config.yaml
d_model: 384
head_dim: 64
norm_place: "pre"
init_std_o: 0.00335
optimizer: "soap_variant"
lr: 0.00362
beta2: 0.99
weight_decay: 0.12
grad_clip: 0.5
decay_fraction: 0.862
dataset: "wikipedia_en"
Each number is 50 + 12 x the weight over its row's rms, rounded and kept within 0 to 99. Layers, rows and columns count from 0. The size before them is the row's rms in percent of the matrix's.

# layer 11 MLP down (transposed), 1536x384, rms 0.112, rows 125-128, columns 0-191
094:47 47 43 74 45 38 37 50 59 43 68 50 44 40 54 53 46 40 51 59 30 61 54 49 37 54 48 36 68 42 39 57 66 51 43 27 46 45 40 60 58 39 36 19 28 50 48 50 42 52 54 53 45 62 55 49 45 69 34 39 54 64 49 78 44 65 50 48 21 46 48 47 62 62 45 60 29 59 38 77 56 41 41 47 63 32 50 49 43 57 55 57 57 72 37 57 71 54 58 42 37 64 31 37 66 52 58 37 62 44 38 83 72 65 56 62 40 54 31 53 61 46 54 40 42 56 40 56 48 54 68 50 61 68 42 45 37 46 39 55 48 77 52 44 55 79 60 45 51 50 60 48 53 60 54 51 59 42 37 37 74 64 50 52 43 60 62 78 21 39 51 68 38 23 50 58 46 48 54 31 66 56 51 55 55 34 62 43 64 40 33 65
101:27 71 50 54 53 50 49 44 38 43 48 58 56 63 49 58 42 52 36 58 33 57 33 56 49 59 65 49 57 64 54 43 51 40 47 47 72 38 60 33 44 60 51 60 52 65 44 41 57 45 42 75 57 62 36 57 51 63 53 50 70 50 59 36 42 59 50 37 36 51 64 70 50 52 25 67 24 55 37 65 30 49 44 37 57 53 50 51 41 41 42 59 65 84 34 29 37 66 54 57 28 62 39 38 34 39 41 37 45 36 40 50 61 52 60 39 55 55 48 49 44 69 54 62 45 45 45 44 72 68 60 49 54 59 62 62 44 45 46 33 59 51 30 50 65 47 45 38 46 57 32 41 44 51 26 50 32 36 38 37 48 37 67 47 67 67 62 28 52 52 28 48 39 65 39 56 49 32 48 54 59 58 54 66 62 61 44 52 62 43 37 45
100:42 47 44 66 60 53 54 21 53 36 49 40 19 47 40 37 47 38 63 64 37 45 63 49 64 38 45 31 47 35 53 48 61 50 54 29 45 47 68 62 59 40 36 40 47 80 56 56 56 38 50 53 32 58 52 28 50 55 63 46 41 68 42 61 30 60 48 53 50 52 47 48 54 51 61 30 52 49 62 56 79 51 52 37 50 64 69 45 43 54 47 51 36 33 73 62 36 52 44 31 37 51 50 36 53 40 59 38 54 24 59 36 59 31 50 64 24 56 56 73 57 79 60 62 51 53 41 64 56 42 38 62 58 45 48 49 66 76 17 38 44 79 48 59 50 56 44 66 33 51 36 45 58 58 41 40 42 44 22 71 70 45 38 59 47 49 38 56 36 29 33 42 29 37 42 27 56 53 52 43 44 48 34 44 42 56 42 52 42 37 30 63
107:42 36 60 48 49 55 50 38 51 42 61 49 75 44 51 53 61 57 53 65 77 54 60 49 66 62 34 56 36 33 26 48 48 47 46 43 54 51 60 52 38 55 66 53 46 58 53 48 63 54 51 38 65 43 41 60 51 84 43 38 47 49 51 45 62 48 49 24 40 28 63 50 44 38 44 56 68 44 66 39 61 54 50 45 52 47 40 61 48 60 45 46 45 71 22 41 34 67 58 62 59 66 29 34 71 43 41 31 39 57 65 58 48 32 57 60 59 51 50 46 01 41 43 57 54 42 36 33 42 45 42 47 41 55 59 52 44 62 59 74 43 40 54 61 61 49 50 47 49 56 52 55 45 52 40 46 37 36 57 58 28 42 56 49 54 59 45 37 58 56 48 46 26 54 51 67 47 43 55 46 45 57 69 38 61 52 55 44 62 59 46 67
# layer 11 MLP up, 1536x384, rms 0.114, rows 126-129, columns 0-191
105:32 56 31 64 69 74 53 36 59 68 28 36 55 62 70 35 48 54 57 50 50 50 57 54 48 27 59 61 46 65 63 63 50 75 42 60 34 71 65 49 60 70 40 66 49 53 60 53 60 41 44 46 33 46 42 41 59 57 49 86 52 51 47 50 53 44 50 47 46 64 80 66 48 63 33 47 52 62 58 35 54 69 65 54 54 47 27 55 52 58 26 43 31 43 38 78 50 46 54 56 52 49 80 50 54 51 45 50 57 59 73 43 37 32 48 57 41 76 47 50 51 58 48 50 66 52 47 37 45 63 34 33 38 58 46 47 47 51 38 55 49 58 60 41 56 50 62 52 28 52 59 59 56 37 60 57 47 54 58 52 57 34 39 56 24 62 53 70 40 45 62 32 21 44 83 61 60 59 56 58 49 38 50 42 58 53 47 36 44 48 54 69
101:62 48 32 48 82 56 43 63 56 29 54 70 54 33 19 57 43 35 55 52 45 64 47 34 46 53 48 75 55 32 51 45 61 52 56 35 50 47 47 68 39 56 47 56 38 64 52 62 34 43 66 40 48 55 42 58 65 30 48 41 60 28 44 17 57 48 49 32 53 55 67 56 46 50 44 56 66 42 56 52 53 47 64 57 32 66 52 34 53 61 41 45 58 60 45 54 55 58 53 45 56 68 53 60 40 50 38 59 56 47 49 60 58 49 59 56 58 49 53 58 53 44 26 36 45 68 61 50 25 23 50 46 58 48 44 63 45 51 48 46 42 64 63 60 52 48 39 72 59 29 45 44 55 54 57 39 68 41 56 67 62 52 43 67 45 44 32 26 44 61 46 52 38 56 44 46 32 32 47 54 55 53 52 61 30 52 52 41 54 65 62 38
109:47 58 52 78 41 47 31 58 82 42 43 38 53 35 76 42 52 31 42 51 63 52 56 53 56 60 56 35 39 64 48 50 39 49 55 45 45 24 30 30 53 46 38 46 44 43 49 60 21 27 54 41 22 48 69 35 50 43 44 64 46 39 47 47 38 45 45 50 40 61 29 60 60 37 51 57 55 41 36 49 48 59 47 56 51 65 62 33 36 49 46 69 74 51 52 53 29 68 30 47 67 48 42 57 53 52 59 50 59 45 43 38 80 45 45 41 39 55 46 45 70 46 64 40 55 45 46 34 60 39 34 36 60 58 44 51 45 41 53 45 48 59 56 65 49 52 35 56 40 67 29 37 33 36 44 37 58 52 70 52 45 53 46 41 68 36 47 79 39 40 54 56 70 63 27 32 69 49 41 53 45 31 53 49 45 41 74 50 55 44 56 37
132:54 61 57 54 64 46 42 59 42 51 38 35 59 33 67 47 53 36 43 40 58 48 47 40 50 44 47 63 44 49 41 53 49 51 53 44 48 50 52 49 71 57 58 35 50 70 36 48 53 43 39 36 48 41 41 58 57 43 27 63 44 43 44 43 49 39 40 53 61 44 27 55 55 70 39 59 55 57 75 59 42 27 50 71 34 36 47 54 35 43 54 84 49 37 50 64 39 47 50 58 64 53 42 34 63 36 66 72 50 57 57 38 52 49 72 83 58 54 35 38 48 48 76 47 54 58 37 52 50 47 47 59 48 46 41 62 38 31 46 70 59 28 34 50 72 78 53 60 62 37 39 41 62 66 39 60 39 56 46 54 55 26 78 62 55 65 39 51 41 57 28 55 42 08 35 47 62 53 58 45 49 77 46 52 44 37 51 37 51 75 64 88